python train.py --num_attention_heads=2 --head_dim=64 --bias="qkv" --init_std_up=0.0448 --init_std_down=0.0 --optimizer="adamw" --beta1=0.9 --beta2=0.99 --schedule="wsd" --max_seq_len=384 --train_tokens=200000000
Each number is 128 + 32 x the weight over its row's rms, rounded and kept within 0 to 255. Layers, rows and columns count from 0. The size above them is the row's rms in percent of the matrix's.

# layer 2 MLP gate, 320x128, rms 0.109, rows 217-230, columns 32-63
size [100  85 105 124 104 101 114  99  91  92 123 101 103 100]
[[166 157  87 122  88 129  87  74 196 153 135 122  87  95  76 142 153  67 133 108 151 108 124 124 131 123  58  88 104 116 164 142]
 [ 94 125  88 108  77 129 143 188 132  84 183 151 133 144 156 130 107  61 126 167 156 152 148 131 114 184 151 144 102  84 106 194]
 [ 87 113 175 176 133 146 153 114  95 164  47 117 123 142 104 131  98 162  94 146 170 131 141 120 132 184  79  95  81 147 139  92]
 [144 115 149  99 108 125 146 105 191 144 164 126 158 142  88 102 197 199 194 148 118  83 137 115  99 143 127 143 130 158 100 122]
 [126 122 166 148 116 101  67 135 133 102 103 145 129 170 116 205 141 147 112 128 155 124  90 128 113 172 140 131 197  69  62 151]
 [136 107 114 121  68 128 169 115 146  34 140 173 115 138 152 155 152 142 137 124  94  80 172 169 120  72 109  94 147 112 100 101]
 [118  88 116 130  86 122 119  93  86  80 143 120 103 127 147  57 154 101 113 130 126 129  67 165 113 152  98 138 151 137  93 165]
 [177 131 116 147 133  71 152  79  98 106 127 108  92 132  96 140 150  98 128 101  83 129  63 119 179 138 116 137 107 103 146 117]
 [ 86 121  90 198 139  87  96 137  99 121 148 109 124 118 169 151 138 146 101  99  99 121 145 130 109 127 116 161  82 145 130 179]
 [124 168 114  97 134 100 137 169 117 203  99 114 177 143 139 136 102 119 107  54 123 121 128 156 180 123 150 115  96 167 104 106]
 [117 126  75 131 136  97 155 157 135 129 177 155 119 130  95 196 176  85 105 131 140 141 103 133  99 163 150 112 172 111 166 158]
 [161  62  90 121 136  97 200 129 156 157  82 155 127 143 168 177 116  70 144 114 135 126  76 161 115 164 132 105 119 123  74  73]
 [118  69 139 189  52  98 106 143  74 170 117  75 140 103 120 219 151 134  82 125 128  82 144 175 161 133 143 124  96 179 153 150]
 [ 95  72 116 132 145  97 153 127 150 143  95 142 182 143 158 116 172 170 140 127 141 104  90  90 126  41 123 104 162 165 126 149]]
# layer 2 MLP up, 320x128, rms 0.104, rows 217-229, columns 32-63
size [ 96  90 102 111  98 107 108  96  92  98 116 103 100]
[[180 162  87 127 145  99 124 114 124 140 118 152 132 126 186 173 109 196  86 172 168 120 163 112  50 129 114 154 101 192 140  90]
 [182 106 132 122 171 132 166  89 174 168 151 157 114 156  78 151 195 103 188 156 165 177 164 121 188 119 134  94 145 113 156  89]
 [ 94  96  87  91 136  84 150 119 123 141 149 143  82 112 198  84  79 118 112 143 141 119 144 102 118 154 109  91 124 153 129 136]
 [128 179 132 128 162 221 160 134 142 119 127 198 130 168 157 152  62 113 105 107 108  92 180 150 110 172 147 137 148 127 184 141]
 [107 133  98  92 142 134 123 175 130 159 142 126 102 165 190 213 154 158 125 115 149 139 141 105 116 176 133  75 186  80 100 157]
 [122 113  99 168 105 127  96 155  77 122 133 140 168 161  84 229 143 140 147 151 173 120 114  99 104 123 141 137 142  98 133 117]
 [122 140 195 130  90 129 159 108 129 108  66  97  99 120 104 129  82 205  85 170 101 171 106 138 172 159 128 104 131 139 126  53]
 [ 77 150 222 109  95 186 146 121 127 142 162 168 127 120 191 125  92  95 136 100 140 162 127 105  68 149 140 130 122  91 126 109]
 [208 122 102 188 101  66 142 153  70 100 166 168 150 170 127  87 107 127 112 125 134 121 127 109 139 122 111 170 144 136  96  98]
 [187 136  79 116 148 122 102 125  87  77 173 162 154 136  66  82 145  67  93 117 111 144 143 148  75 119 122 137 149  69 172 163]
 [125  80 137 162 134 165 113 139 114 110 148 148  72 160 166 139 107 119  99 103 124 111 108  96 109 153  92 115 157 116 101 144]
 [ 95 164 157 150 155 144 173 156 110 136 105 171 100 157 113 128  80 208 157 106 149 110 133 145 122 111 123 174 180 115 159 124]
 [171 122 155  84 165  73 105 108 144 114 128 142 101 117 156 115 204 131 126 119 137 121 100 184  92  90  98 154 161 131 100 150]]
# layer 2 MLP down (transposed), 320x128, rms 0.099, rows 217-229, columns 32-63
size [ 96  88 101 104  97 108 110  98  92  94 114 104 108]
[[153 138 135 185 152  87  93 120 124 129 137 168 137 165 128 114 116  79 122  14 147 107 134 158  62 108 159 144 132 160 130 103]
 [ 80 133 161  95  98 105 136  75 132 100 149 112 132  87 101 147 104 175 109 117 111  95 120 156 114 138  93  89 174 150 138 140]
 [139 104 126 163 192 142 120  99 106  84  80 109 182 134  96 153 169  91  90 202  86 209  96 116 103 112  80 111 123  96 114 156]
 [124  94 124 148  71 106  93 143 163 132 188 104 124 129 113 110 208 167 162 147 128 101 100 107 146  95 102 134  96 126 105 141]
 [ 93  73  82 110 104 121 116 133 132 158 138 132 178 148 117 152 150 140  71  67 129 156 136 134 126 146  86 118 142 145 112  96]
 [ 94 149  41 151 188 134 140 146 135 111  89 151 162  99 138 106 160 149  44 188 161  98 146  86  96 102 142 162  96  91 132 144]
 [138 157 155 184 112 178 150 170 150 135 160 188 100 174 116 114 142 135 153  68 136 134 131 132 137 122  92 150 155 171 104  75]
 [111 119 126 188 179 101  83 112 153 141 111  92 111  97 160 108  96 125  81 140 166 145  74 146 106 141 135 155 111 144 191 121]
 [142 150 163  91 235 122 187 135 127 141 112 110 117 142 136 149 126 151 124 206 129  93 153 103 125 120 132  26  86 117  83 155]
 [136 136 129 123 127 103 149 117 131 131 114 194 133  92 115 182 128 180 132  69 119 121 130 142 127 122 110 103 139  97 140 102]
 [156 117 133  84 103 119  96 140 125  98 154  96 127 131 107  99 144 143 129  96  83 136 120 169 155 136 175  90 190  57 107 104]
 [152 138 128 146 144 167 160 138 117 161 153 108 111 110  74  94 134 129 179  18 157 208 140 126 120  91 174 100 156 149 102 162]
 [133 114 124 155  17 110 168 116 151 141 154  70 103 133  85 156 124 111 156  42 122 129 144 155 145 124  97 110  87 119  97 125]]